From a checkpoint of a small transformer trained on Wikipedia.
Size: 8 layers, width 64, MLP 192 SwiGLU, vocabulary 1024.
Training: a variant of Muon for these matrices, 120M tokens, 3650 steps.
Each number is 50 + 10 x the weight over its row's rms, rounded and kept within 0 to 99. Layers, rows and columns count from 0. The size before them is the row's rms in percent of the matrix's.

# down: layer 3 MLP down (transposed), 192x64, rms 0.254, rows 24-58, columns 0-63
# gate: layer 3 MLP gate, 192x64, rms 0.181, rows 25-59, columns 0-63
# up: layer 3 MLP up, 192x64, rms 0.185, rows 25-59, columns 0-63
down24 105:49 61 44 39 46 48 56 39 43 54 43 43 55 52 36 62 63 61 44 63 20 47 50 52 34 42 62 63 60 57 66 40 41 64 56 53 45 43 44 54 56 46 55 67 43 61 55 46 71 57 48 48 64 57 57 49 55 45 26 56 41 55 33 50
gate25 092:43 58 58 68 60 34 54 55 50 53 51 55 71 46 50 60 50 47 73 56 47 55 60 52 56 71 59 65 46 54 60 35 53 29 50 51 44 42 47 50 60 54 43 43 54 52 24 55 40 55 56 40 67 48 54 43 61 58 51 61 55 53 49 75
up25 112:51 43 52 43 47 60 44 58 57 49 50 68 48 42 41 21 63 71 40 52 44 45 32 51 60 22 45 58 54 27 59 51 53 50 45 53 35 55 31 39 49 48 49 43 49 59 62 48 44 45 53 51 52 33 45 46 40 42 41 47 63 46 39 50
down25 109:41 54 48 49 51 42 57 53 55 60 36 50 44 37 53 54 60 38 66 64 52 67 57 46 61 77 62 51 30 66 51 51 51 37 58 63 53 52 61 52 59 56 41 45 56 41 37 42 52 50 43 63 51 36 50 46 60 59 58 73 42 55 69 57
gate26 111:55 55 49 55 49 51 59 24 57 38 50 38 47 63 32 32 54 54 53 46 64 54 32 42 54 37 46 38 79 57 52 53 68 43 59 55 53 56 54 45 54 63 60 39 59 56 50 47 45 47 42 54 49 55 54 56 35 50 40 30 63 60 49 35
up26 114:50 52 38 40 61 52 65 46 51 49 58 33 48 64 38 48 50 57 62 43 51 49 54 38 39 45 49 29 43 41 38 40 49 43 42 49 43 30 54 30 43 63 35 63 61 59 60 55 50 41 45 40 43 42 66 63 58 35 66 38 50 63 39 41
down26 104:46 37 41 53 54 50 31 62 42 40 41 42 72 48 53 56 36 56 53 63 38 55 45 49 49 49 47 34 45 63 45 43 56 20 54 54 62 36 53 36 67 66 39 48 62 57 51 58 72 39 42 48 37 46 55 48 55 39 50 51 55 58 57 52
gate27 084:47 67 56 50 46 40 57 54 52 47 66 54 35 55 55 51 44 76 84 66 53 57 33 56 54 52 68 43 55 59 46 44 49 41 50 32 46 33 36 45 53 49 58 48 65 38 47 55 33 44 51 44 45 43 51 50 48 39 45 43 46 48 65 54
up27 089:54 44 79 46 37 57 41 47 51 52 48 48 59 47 59 48 49 35 47 48 47 42 41 40 48 53 52 50 57 30 66 34 26 56 38 51 49 36 53 43 57 58 60 46 64 56 46 58 59 62 47 66 59 60 51 49 50 39 64 67 37 37 49 30
down27 088:59 50 48 54 30 63 45 53 46 51 43 39 49 55 44 40 27 53 34 41 47 44 58 39 41 38 37 45 47 29 63 42 35 47 61 68 57 29 44 52 44 63 53 40 48 46 57 39 50 59 53 39 51 38 45 52 52 59 48 52 40 31 61 72
gate28 081:40 57 45 50 59 40 46 38 61 53 49 69 61 59 63 37 63 43 77 59 28 52 61 40 40 45 55 38 56 52 63 59 51 57 50 44 66 61 66 55 65 54 30 45 54 51 54 54 63 46 25 47 57 46 52 47 48 54 49 51 45 55 60 45
up28 110:55 40 64 45 50 63 43 42 62 67 57 38 42 53 41 52 38 49 37 44 63 55 51 40 44 50 69 70 68 34 38 44 52 50 47 53 32 48 43 42 38 50 59 62 37 64 55 50 45 45 52 40 39 39 55 50 44 49 42 40 52 27 31 57
down28 105:44 63 54 58 47 50 57 56 51 49 31 49 46 42 47 54 52 59 60 65 41 49 51 65 40 59 53 25 55 57 78 59 57 51 53 39 63 47 62 42 65 60 23 37 54 40 52 58 67 61 42 55 62 59 51 47 56 49 60 57 49 56 59 43
gate29 106:49 54 45 58 38 38 59 48 44 35 45 52 31 77 58 36 37 49 40 49 43 64 55 36 62 47 55 41 36 63 45 44 33 51 40 46 38 61 48 55 47 68 57 52 54 37 28 69 47 49 50 42 42 34 57 50 47 41 62 45 52 49 48 53
up29 112:54 46 54 52 56 61 35 26 46 37 61 38 61 43 40 42 57 64 59 55 54 68 53 58 50 69 51 52 50 41 43 47 45 42 66 57 64 53 54 40 58 40 52 48 53 62 39 34 50 49 68 53 69 52 59 47 61 58 35 46 76 50 51 47
down29 107:42 68 54 77 68 55 35 42 46 40 41 52 41 62 39 35 50 51 67 49 47 78 61 42 34 64 46 51 51 56 48 54 43 52 45 36 54 50 58 45 57 38 54 44 55 56 24 42 57 59 60 49 50 50 58 63 46 58 48 47 49 43 47 41
gate30 087:54 30 45 50 49 31 64 45 39 52 37 64 41 78 46 51 39 20 47 31 46 51 37 57 57 48 51 54 58 47 57 31 53 49 54 56 47 53 50 35 48 32 49 52 49 51 39 56 53 50 41 53 53 51 55 44 57 61 68 48 46 49 68 48
up30 106:50 53 49 54 44 56 35 55 49 58 62 44 59 38 38 44 63 71 50 73 35 57 50 59 57 48 32 65 58 55 44 67 61 37 53 44 51 52 36 58 54 37 52 61 62 48 43 41 54 47 66 43 52 41 49 30 67 55 47 66 56 47 63 42
down30 095:50 47 55 72 43 64 50 51 61 40 49 40 58 39 41 53 59 72 52 66 44 43 64 69 49 58 39 33 51 69 46 61 57 46 43 62 67 49 32 67 49 53 50 37 55 46 53 38 41 56 55 46 41 36 59 45 49 47 35 58 62 53 43 45
gate31 097:55 68 51 46 52 43 24 59 58 57 46 27 59 56 30 62 48 40 54 40 42 52 49 30 50 48 60 49 60 57 50 45 33 64 59 46 47 69 57 41 60 50 59 50 54 45 65 42 59 53 52 52 41 35 51 62 47 55 48 60 43 60 52 26
up31 096:46 48 59 72 59 53 52 37 76 58 48 56 46 39 58 54 46 49 46 58 62 53 37 46 40 58 41 48 45 49 67 51 63 51 40 51 59 41 60 61 52 51 42 71 50 46 63 50 36 38 44 45 61 40 61 31 50 39 48 38 52 37 53 75
down31 092:63 62 44 38 47 36 47 73 48 46 50 45 41 48 42 48 49 36 40 55 62 54 56 33 62 50 49 58 58 49 43 49 31 51 58 59 57 55 53 22 60 35 65 51 56 27 58 43 49 50 63 36 60 37 47 60 45 46 47 40 42 41 57 62
gate32 099:58 51 46 50 62 43 38 58 21 54 52 47 46 39 58 42 43 52 48 50 54 54 39 67 41 55 45 57 58 47 39 38 36 59 49 39 51 72 60 41 49 25 53 39 56 61 57 33 54 43 51 28 61 58 40 51 40 43 45 47 32 51 62 57
up32 107:51 67 66 48 36 50 36 25 50 47 61 67 55 68 57 58 51 63 53 55 49 81 67 59 53 47 53 66 67 46 51 62 51 37 54 51 53 55 45 44 55 44 47 49 53 53 51 40 60 38 48 44 54 68 38 58 38 44 49 44 61 57 51 53
down32 092:43 37 59 42 48 51 40 59 57 45 59 58 39 53 37 54 59 53 51 60 35 48 61 56 68 19 55 70 47 68 30 56 51 46 72 49 45 57 62 36 50 47 51 45 49 43 42 29 40 44 51 53 48 57 43 41 43 49 49 61 49 50 65 48
gate33 108:43 26 41 58 46 39 47 51 44 44 53 60 32 61 42 44 47 60 62 53 39 46 54 47 49 40 49 59 58 43 62 65 59 31 34 53 40 54 33 34 34 57 62 42 52 61 44 42 52 63 53 36 45 52 52 42 63 58 34 37 54 31 59 52
up33 133:68 54 51 57 67 55 41 39 47 45 50 52 30 45 56 35 45 53 43 43 65 59 56 45 42 54 40 34 30 47 44 43 52 69 63 48 30 32 58 53 62 39 41 42 56 52 45 51 53 24 52 51 64 54 53 43 49 60 55 57 51 51 68 57
down33 141:63 51 50 63 58 49 51 58 59 44 49 38 56 70 57 37 41 57 55 27 61 42 36 67 32 41 51 50 52 63 37 49 34 61 63 37 59 64 57 40 51 43 51 49 52 61 44 40 57 44 62 54 65 41 40 46 50 50 39 40 40 65 59 38
gate34 104:53 48 54 56 52 71 42 64 45 56 62 61 38 57 58 48 44 57 70 62 36 51 39 48 60 64 67 45 64 70 68 40 47 42 61 35 37 51 47 49 39 42 60 45 58 62 67 50 52 58 60 48 48 42 55 55 53 47 44 55 50 55 66 70
up34 080:47 66 46 58 48 42 70 27 58 28 43 51 56 48 61 41 51 50 42 49 57 33 48 61 39 62 49 60 78 54 48 58 29 48 45 50 33 32 55 58 54 54 57 51 43 48 52 43 65 57 47 60 59 39 52 52 54 52 64 47 44 36 47 48
down34 096:52 50 46 65 55 45 43 62 38 47 48 20 44 47 50 49 40 52 51 65 26 59 37 50 44 42 34 47 46 50 71 52 47 49 66 40 56 66 52 64 53 43 41 50 55 54 56 51 35 74 34 59 58 55 54 53 57 54 35 56 42 46 61 52
gate35 100:64 53 80 37 61 33 47 47 50 50 50 47 50 69 42 62 53 57 45 49 51 54 49 49 42 37 58 49 53 66 59 49 67 58 45 53 47 40 40 36 38 42 47 37 47 64 46 65 56 56 42 48 53 60 68 74 62 65 47 50 49 45 61 61
up35 115:51 39 54 45 55 53 55 46 46 50 41 43 41 40 47 44 44 52 48 50 37 50 48 49 46 73 47 48 62 52 43 36 27 77 66 32 39 57 64 59 42 32 45 58 49 58 53 54 62 36 48 46 62 49 55 44 46 50 40 52 19 46 60 44
down35 112:55 48 48 37 46 57 50 57 64 46 61 63 64 62 60 34 61 51 61 39 62 61 39 61 51 28 31 42 37 48 31 60 63 60 49 59 65 36 51 42 65 55 46 41 66 44 48 58 46 47 43 44 50 41 70 41 57 49 47 42 60 54 51 56
gate36 089:38 65 37 73 54 45 48 54 61 60 48 39 46 55 48 35 32 40 50 54 65 36 38 49 69 64 46 34 51 42 52 57 36 56 54 49 45 62 47 61 45 71 44 54 61 58 50 48 55 50 47 41 74 33 46 52 40 54 41 37 52 51 53 40
up36 095:39 47 39 55 47 38 70 53 53 33 53 36 44 56 64 43 39 45 44 47 61 55 36 65 33 57 55 48 32 46 37 61 44 47 45 64 61 57 61 45 54 42 58 51 38 63 49 35 41 49 60 53 53 57 58 67 29 52 40 58 46 31 58 43
down36 090:41 54 63 46 57 47 52 46 60 50 52 59 49 57 75 41 60 43 29 40 41 65 47 49 57 44 22 56 54 42 60 64 54 47 35 60 53 69 51 60 59 53 34 46 49 71 57 50 73 52 46 56 47 36 65 46 59 52 48 49 55 48 47 50
gate37 089:48 45 52 68 52 40 46 45 34 47 40 33 42 55 54 45 49 45 77 54 46 44 42 64 68 29 30 41 36 51 60 49 51 37 56 31 50 57 37 66 40 52 41 54 68 44 36 59 52 52 51 51 56 44 51 61 44 48 44 56 39 61 43 54
up37 096:53 66 45 51 40 45 47 34 36 42 41 54 42 43 54 64 48 52 39 33 68 45 62 61 51 58 45 52 58 45 46 29 62 57 49 51 46 51 55 28 55 65 37 42 19 46 50 57 52 37 55 53 36 43 44 46 64 65 54 56 48 40 48 41
down37 096:42 32 53 57 49 33 56 41 45 49 36 43 53 53 49 35 37 47 57 41 39 41 39 70 49 46 35 44 27 64 50 64 46 40 53 31 54 62 49 49 49 56 39 63 60 39 54 49 51 73 58 66 57 60 52 57 43 46 62 60 48 67 51 45
gate38 095:44 52 66 41 57 58 72 75 54 57 52 52 26 74 60 47 42 51 43 56 45 62 49 45 44 45 47 55 46 56 43 53 46 24 55 54 41 53 62 55 38 52 50 46 52 63 64 46 35 48 54 59 40 54 35 43 64 52 38 47 35 48 55 56
up38 094:51 40 49 54 38 48 29 47 49 55 49 37 53 34 32 58 59 55 53 42 51 57 60 78 41 49 61 37 57 62 54 50 49 56 59 56 49 48 31 51 53 52 52 64 50 30 54 40 68 58 44 47 44 51 56 67 56 47 35 51 73 43 67 50
down38 106:46 47 66 51 65 37 45 72 36 48 59 39 30 50 58 37 44 36 61 49 42 66 50 48 45 51 61 64 48 63 66 50 55 64 46 58 41 47 40 37 56 34 68 54 54 48 39 48 44 66 49 42 53 46 50 54 54 43 54 34 50 51 64 30
gate39 104:63 56 57 50 53 62 43 50 52 53 61 44 40 55 49 42 53 67 58 50 43 58 43 45 28 68 74 29 64 57 60 58 53 46 51 47 59 45 61 73 51 54 34 45 70 60 35 53 58 59 43 62 44 40 46 47 45 40 42 55 45 57 36 58
up39 104:53 71 42 43 64 63 44 51 50 58 32 44 53 67 60 66 51 55 44 59 35 35 53 43 50 53 44 41 54 53 40 80 60 55 39 60 50 45 58 55 37 41 42 60 46 67 49 60 64 59 37 49 49 43 36 39 59 45 63 59 47 45 45 53
down39 098:31 39 53 45 40 54 60 42 49 52 52 41 65 56 35 47 43 40 45 52 68 54 46 58 54 54 47 57 63 41 42 40 55 67 56 44 53 50 36 24 65 53 55 62 46 42 63 35 27 46 52 49 58 73 56 47 49 49 53 49 59 43 71 44
gate40 103:55 66 47 40 59 29 58 43 47 47 33 45 55 46 49 73 55 60 50 49 61 52 57 50 50 51 57 51 45 75 45 65 34 52 46 38 36 60 37 40 34 40 31 62 57 41 49 56 49 44 36 63 54 45 49 46 64 53 49 51 41 32 62 55
up40 110:51 39 56 71 52 44 55 52 62 33 37 67 54 72 45 47 39 37 59 43 49 37 62 63 50 67 54 53 62 45 52 50 58 55 49 38 72 51 42 57 61 50 49 46 36 47 52 44 71 52 51 51 42 63 61 65 42 51 68 54 50 49 39 38
down40 111:31 42 42 46 38 52 39 54 41 57 64 31 31 58 50 39 39 48 41 52 48 52 53 46 33 26 50 72 54 44 60 44 54 49 43 70 31 52 48 42 55 46 47 34 45 51 33 53 48 51 46 43 55 37 34 62 57 44 52 36 51 58 54 53
gate41 105:55 45 52 55 59 39 42 51 47 47 67 46 26 48 49 50 56 66 45 45 52 66 56 62 45 37 47 51 40 61 47 42 48 50 65 43 46 46 55 58 54 50 77 60 39 53 36 52 52 51 61 52 70 26 59 59 48 30 58 63 40 36 59 50
up41 099:48 62 53 57 81 55 49 39 54 51 42 64 54 42 45 58 36 41 37 62 40 44 49 73 54 45 36 36 44 48 59 50 50 36 58 58 35 59 63 42 58 45 53 47 54 68 54 67 49 43 37 46 42 46 37 57 56 62 51 41 52 41 68 51
down41 100:48 32 51 46 59 55 58 50 49 51 45 46 39 53 53 35 42 60 52 47 42 46 59 55 55 44 49 51 51 58 35 41 37 69 59 51 40 64 41 45 23 70 61 56 50 54 75 60 52 62 44 66 51 66 67 64 49 38 45 63 61 48 43 55
gate42 091:50 34 46 57 49 46 55 53 44 55 45 45 49 53 45 51 55 48 56 38 43 46 62 43 61 34 65 49 61 57 48 66 52 55 52 73 63 52 41 38 38 64 42 47 41 51 61 44 57 64 47 48 77 41 77 39 55 68 50 65 51 57 46 66
up42 076:47 43 42 62 39 44 59 50 47 56 43 60 35 73 58 64 49 51 45 43 57 51 56 41 52 33 62 56 36 28 47 46 42 53 31 40 55 57 34 41 30 49 57 70 56 32 39 48 53 58 51 34 37 44 35 53 48 51 43 52 53 56 50 63
down42 091:44 47 50 51 59 51 46 57 48 42 40 50 48 39 50 48 47 46 47 51 39 38 59 47 41 33 59 40 69 55 44 47 67 56 61 84 74 44 43 45 42 66 54 45 39 58 63 64 60 55 54 59 62 56 77 50 49 47 57 57 55 52 47 63
gate43 110:64 61 55 38 41 49 58 43 60 52 59 56 53 53 51 53 43 54 57 50 60 57 54 63 43 59 44 46 46 61 20 40 33 59 52 43 54 77 43 52 68 58 59 43 41 42 42 38 60 52 63 51 53 54 56 50 41 64 70 37 61 35 45 56
up43 100:50 69 29 63 50 55 45 41 40 41 49 56 37 63 51 40 51 42 41 55 41 41 48 53 55 45 60 45 48 46 43 44 48 61 51 61 38 63 56 70 57 46 57 53 70 34 50 64 53 37 49 44 55 74 34 52 43 35 49 43 56 69 64 47
down43 101:40 50 42 28 53 56 40 40 61 60 55 63 65 48 45 38 54 43 49 62 53 38 61 67 53 45 46 33 48 48 38 44 46 42 46 46 69 54 39 59 54 61 64 43 57 37 70 41 70 56 55 49 54 52 67 59 68 47 62 59 58 56 46 59
gate44 095:64 60 45 38 60 61 51 50 39 48 49 51 36 63 69 47 70 51 54 47 54 66 48 40 52 46 52 55 59 45 58 42 42 50 43 62 70 39 50 44 44 43 45 49 45 47 52 54 63 49 60 58 53 47 43 74 56 51 27 26 58 53 72 59
up44 094:60 46 57 25 45 57 58 37 44 57 42 44 68 37 48 64 69 51 35 45 56 48 58 39 58 60 61 47 48 60 46 67 58 46 30 51 66 60 48 55 46 47 59 49 45 37 36 47 57 76 59 49 52 58 48 45 53 48 60 39 60 63 55 42
down44 100:66 47 57 43 47 35 62 49 67 60 65 51 62 41 41 59 38 64 44 55 54 51 57 55 47 40 48 50 42 43 54 72 51 45 73 47 33 64 61 60 55 53 41 35 61 35 58 46 53 57 58 40 52 54 55 31 47 54 56 63 42 62 31 51
gate45 090:52 43 51 34 46 43 38 35 55 58 54 36 33 51 42 65 38 31 43 56 65 51 66 41 52 53 55 69 39 45 54 46 41 63 39 43 55 37 39 46 44 69 48 34 37 40 61 45 44 49 49 71 60 60 59 57 50 42 53 54 46 51 40 34
up45 100:49 57 34 44 47 62 59 37 50 48 61 50 47 54 69 58 46 46 49 44 57 69 68 49 40 49 61 49 22 52 50 54 57 54 44 43 52 37 46 43 40 76 60 52 46 58 51 43 41 49 50 63 42 74 64 42 58 45 41 59 44 51 44 30
down45 093:29 56 43 56 39 73 44 45 62 40 49 30 57 46 69 50 45 40 53 52 37 48 48 51 57 45 55 57 64 39 37 35 53 41 53 47 54 55 68 50 55 17 57 58 55 52 46 52 51 42 46 48 47 51 35 50 50 57 33 54 57 59 40 35
gate46 089:53 59 39 52 54 58 56 50 63 61 76 42 48 52 58 67 37 52 53 50 57 44 39 50 30 52 48 44 56 60 46 47 44 40 41 34 36 49 46 50 37 44 54 46 60 45 48 42 80 53 58 54 46 52 56 36 53 28 32 51 62 58 58 34
up46 089:61 65 54 50 39 43 46 58 80 40 33 55 61 58 61 40 58 56 44 60 70 44 49 51 46 43 55 42 61 62 59 51 52 50 53 55 51 62 49 68 48 43 51 49 43 37 35 31 60 49 54 50 67 63 51 58 39 46 67 46 47 44 58 32
down46 092:44 37 46 52 53 34 43 50 27 31 44 49 49 54 56 48 49 57 56 43 43 60 62 41 57 61 50 66 48 39 54 59 42 53 43 42 57 33 59 49 58 59 64 40 57 64 68 43 37 66 44 50 52 35 45 60 41 71 54 40 55 36 43 68
gate47 110:62 48 73 48 59 69 35 36 42 47 46 36 54 49 42 64 41 60 55 31 60 56 77 51 56 52 49 59 79 34 59 44 57 52 52 46 61 33 62 50 48 43 39 54 54 43 57 54 57 48 47 56 55 52 43 58 64 43 55 55 50 54 54 49
up47 086:23 50 44 51 41 53 55 49 60 63 42 56 58 49 40 72 48 57 64 63 42 57 41 38 46 46 43 62 48 52 64 55 53 52 51 69 41 34 57 64 52 47 55 52 25 65 43 59 49 44 45 42 52 57 58 58 52 39 29 70 52 53 46 40
down47 096:56 49 37 58 47 50 49 56 66 38 61 38 50 55 58 35 56 33 43 71 43 52 38 53 52 50 55 27 26 52 38 52 41 39 50 68 52 66 45 60 53 58 53 48 37 59 34 36 62 53 40 40 40 56 60 46 49 67 57 42 45 55 52 55
gate48 106:52 42 28 40 43 50 51 46 47 60 64 36 45 50 61 33 43 55 54 51 30 67 47 49 47 63 47 46 51 36 35 50 55 68 51 71 51 58 48 58 58 62 46 45 58 61 54 49 50 56 49 32 57 60 36 39 33 62 37 37 57 52 65 44
up48 110:45 47 46 46 37 47 63 69 43 54 61 46 33 48 54 62 49 47 63 45 44 49 43 64 65 58 35 41 48 60 28 41 40 34 50 54 55 57 65 68 65 39 57 35 65 60 55 41 44 51 37 49 49 71 48 46 36 54 59 35 57 49 45 46
down48 103:56 42 31 57 51 59 35 54 58 55 45 40 53 43 60 68 50 42 49 75 39 55 58 53 64 46 47 48 59 55 37 32 46 35 51 46 51 52 39 58 62 30 57 49 43 58 50 57 67 28 53 55 54 73 52 57 50 55 49 56 43 38 35 45
gate49 107:42 40 58 57 38 45 45 54 36 52 62 56 58 56 38 61 51 44 51 42 72 55 62 45 41 64 52 38 48 42 42 34 54 55 27 65 31 48 48 52 57 45 49 51 33 71 48 40 47 50 33 65 60 56 57 40 56 57 42 49 37 32 45 50
up49 111:45 51 45 46 49 43 31 40 50 56 53 53 47 57 63 47 55 47 50 50 49 41 53 58 40 67 50 57 69 47 56 40 51 58 36 60 65 67 41 35 50 52 48 54 39 53 65 37 63 39 30 57 40 44 60 61 43 43 42 72 41 33 64 68
down49 099:53 38 58 66 45 48 40 41 67 57 50 51 66 64 32 65 50 48 54 43 57 48 64 41 41 46 50 49 57 47 42 33 43 49 32 51 44 63 47 80 39 45 54 49 48 71 36 52 59 51 51 43 28 60 62 56 48 65 51 51 49 55 45 42
gate50 082:53 45 54 56 37 42 51 48 63 43 61 55 55 61 47 53 44 36 46 37 44 35 53 48 34 48 51 37 53 61 56 51 55 53 48 32 31 48 47 50 60 60 56 62 47 50 24 37 22 45 58 62 51 62 40 47 52 36 38 40 45 46 55 28
up50 128:42 49 57 45 55 69 52 65 46 42 63 61 63 50 45 55 34 60 44 44 56 64 42 63 53 43 45 53 53 42 57 51 47 44 58 57 50 62 50 31 42 27 37 40 46 67 45 44 69 52 49 62 37 52 59 59 43 45 44 41 53 41 65 76
down50 124:31 58 56 60 53 45 42 39 27 37 39 51 48 58 56 49 50 70 44 42 40 53 50 56 37 40 57 55 52 57 48 50 58 53 52 57 58 59 53 59 43 29 50 48 74 53 59 51 53 40 42 60 48 63 62 46 59 35 53 38 58 43 68 75
gate51 098:45 44 49 64 58 26 53 74 46 63 33 38 40 63 37 52 60 49 39 49 47 36 35 56 64 43 51 57 41 55 38 60 44 56 35 49 55 42 39 41 48 56 59 64 36 53 59 43 49 36 56 44 37 41 50 50 53 66 60 49 48 64 61 57
up51 092:56 44 50 52 44 63 46 42 52 19 57 63 48 45 67 57 34 49 55 23 59 48 67 43 48 54 46 38 68 56 74 39 52 59 51 30 57 51 48 61 48 51 39 45 48 38 54 61 52 62 43 51 52 57 56 43 44 53 45 37 61 55 57 48
down51 094:48 67 46 51 36 44 55 80 59 47 66 65 55 47 56 53 48 50 40 44 53 48 53 65 48 66 48 54 78 56 39 52 43 61 42 37 48 65 40 54 56 41 36 63 40 59 64 68 46 58 40 40 44 50 62 56 59 46 57 53 53 43 51 43
gate52 114:31 57 60 46 39 48 33 36 46 60 52 55 53 42 45 37 47 52 51 38 63 57 41 55 57 45 49 60 43 55 62 79 48 56 43 32 44 54 49 57 48 57 42 46 40 53 52 19 38 42 35 57 43 53 51 67 44 49 34 50 43 44 65 51
up52 107:56 55 68 60 58 52 50 46 44 27 24 55 40 51 38 47 36 56 44 51 64 54 44 54 39 42 48 62 61 49 50 36 46 46 54 47 72 41 53 34 50 63 63 48 57 45 45 50 68 62 56 55 42 42 61 55 61 60 41 32 57 48 53 64
down52 108:28 42 54 42 44 52 37 40 67 53 65 60 55 41 59 38 55 30 73 32 58 69 43 49 52 52 48 46 39 56 63 74 40 50 51 40 45 50 58 49 53 41 33 51 44 40 38 35 39 44 43 48 49 41 44 57 47 44 40 54 46 44 57 40
gate53 106:44 54 73 47 48 66 64 64 36 44 47 46 48 45 60 56 53 46 39 55 59 68 47 52 53 42 52 74 52 55 58 59 60 25 40 49 43 48 35 44 51 43 52 50 46 51 51 33 29 63 52 42 63 51 63 41 56 44 53 45 47 57 28 59
up53 098:48 37 59 44 41 56 63 43 51 47 47 27 59 54 48 57 45 48 39 34 60 66 57 35 49 44 55 51 41 57 25 50 52 57 56 46 38 54 50 26 51 34 57 45 52 45 46 42 64 62 49 67 65 64 64 43 43 53 58 47 50 64 52 34
down53 102:57 42 77 50 48 58 65 63 46 40 43 26 46 44 58 56 37 47 52 47 67 53 42 58 63 31 55 57 57 54 48 64 51 52 44 52 58 48 50 22 61 46 45 67 52 39 55 46 45 40 61 32 50 61 47 45 46 40 38 50 44 53 35 55
gate54 095:48 53 31 44 36 54 52 40 66 52 46 48 68 41 66 55 52 58 54 53 50 55 53 35 44 55 58 43 54 40 66 75 50 73 43 53 59 55 51 57 42 40 52 51 58 42 46 52 44 56 31 51 40 53 62 36 56 24 55 46 38 39 37 57
up54 097:58 39 45 38 38 62 50 43 50 45 40 55 62 54 59 50 48 52 50 54 49 53 69 41 58 39 67 61 60 43 39 68 44 64 42 56 66 68 43 40 50 39 45 52 52 70 48 44 63 47 23 44 49 54 54 63 40 46 68 61 43 39 51 41
down54 093:41 56 56 51 52 43 47 56 43 40 56 44 28 50 38 46 66 72 44 56 57 36 37 64 53 41 26 52 41 58 58 28 53 48 58 46 34 30 63 58 53 67 48 45 47 37 52 54 39 41 67 56 50 51 42 54 65 54 39 49 56 46 54 49
gate55 093:30 38 54 49 70 43 41 69 53 46 68 59 62 59 48 49 40 33 63 38 49 59 43 39 39 57 60 50 50 44 68 51 56 44 44 60 58 64 57 47 42 54 41 59 47 31 66 47 50 46 65 73 58 57 38 45 43 53 49 43 63 49 54 54
up55 089:44 53 51 60 55 62 54 55 58 75 48 39 62 42 55 32 52 50 66 56 51 46 35 61 53 52 54 36 70 47 61 68 41 64 74 60 45 52 56 58 46 35 51 49 31 54 54 56 61 42 51 63 63 55 57 50 39 55 36 60 44 59 55 42
down55 089:57 61 70 38 39 45 53 46 28 58 33 52 53 50 49 54 43 54 46 67 58 42 47 54 55 45 41 55 54 56 48 38 66 57 53 57 32 51 44 52 50 63 68 35 54 60 50 36 47 47 39 23 43 37 56 46 61 42 47 32 58 58 62 54
gate56 110:52 59 46 43 51 42 52 47 53 56 55 43 43 53 62 65 55 60 46 70 38 52 40 56 44 40 53 42 71 65 57 62 51 60 58 53 71 62 50 59 34 42 55 32 41 51 24 60 49 51 38 61 47 55 62 45 28 59 54 62 58 48 56 42
up56 108:24 39 42 53 52 52 49 41 47 43 58 47 56 55 52 60 66 49 37 46 42 49 59 50 52 61 38 30 38 73 55 68 39 47 42 58 57 48 48 35 34 51 49 46 49 52 48 52 41 48 64 47 62 63 59 47 34 54 32 58 52 30 35 50
down56 107:57 51 47 38 40 60 53 61 50 51 55 58 54 52 51 47 40 46 52 54 74 59 54 52 46 55 51 54 41 36 44 37 50 41 41 42 52 66 52 63 59 40 45 52 56 62 52 45 83 56 37 41 53 26 40 43 61 46 61 47 44 79 46 49
gate57 107:38 50 46 73 59 61 49 53 47 42 50 49 65 36 41 44 45 78 61 49 36 48 28 61 52 53 50 51 73 54 48 56 48 50 60 52 38 46 49 60 55 40 58 46 47 51 56 40 62 47 61 60 48 37 51 41 68 59 52 60 51 44 68 68
up57 083:64 40 46 50 76 57 58 63 47 70 34 39 45 38 58 62 41 50 50 45 33 44 47 40 46 59 39 52 46 21 39 41 44 56 43 39 54 50 41 60 39 43 52 51 59 56 59 48 60 51 55 46 49 47 69 37 55 31 38 56 54 45 44 55
down57 089:49 54 53 34 45 29 38 35 47 60 36 42 59 67 51 53 51 27 46 46 62 62 56 47 39 41 61 43 46 61 48 57 61 39 45 54 44 57 39 33 34 75 50 46 48 58 50 57 39 50 43 47 60 67 50 64 41 49 54 39 38 49 51 39
gate58 102:47 48 45 32 61 45 51 45 41 36 48 54 45 59 67 44 49 52 52 40 64 57 56 54 64 52 37 61 45 57 49 42 64 66 39 54 20 62 57 56 45 54 58 54 34 48 49 38 55 69 41 57 63 60 42 57 42 40 29 41 58 55 39 55
up58 091:49 59 60 65 43 55 45 40 54 61 57 44 48 47 44 39 43 44 74 46 38 60 35 50 54 56 42 51 52 35 29 50 42 46 41 55 58 59 66 58 62 47 42 63 52 67 44 34 72 48 69 46 52 37 58 40 64 69 47 51 51 48 55 55
down58 094:32 44 58 57 60 67 36 59 46 57 55 43 52 38 35 45 51 52 65 46 55 39 43 47 64 45 47 46 44 38 48 53 51 57 34 70 31 61 62 36 48 59 63 42 48 59 55 51 48 51 47 62 40 60 44 32 38 75 37 52 51 47 40 38
gate59 093:69 61 55 56 44 47 37 50 65 52 58 62 55 44 53 69 52 51 48 55 69 34 43 44 46 49 46 51 48 57 54 55 36 45 47 63 40 55 56 28 22 52 60 29 49 49 40 42 28 44 50 58 54 52 53 53 43 58 68 54 35 48 52 61
up59 101:57 66 47 45 38 52 41 57 39 38 49 44 40 48 53 80 44 53 64 46 46 46 46 30 54 47 36 44 41 49 47 38 41 63 40 35 47 49 55 27 53 58 31 50 48 47 32 47 43 56 39 50 59 57 51 53 52 67 58 51 50 42 53 75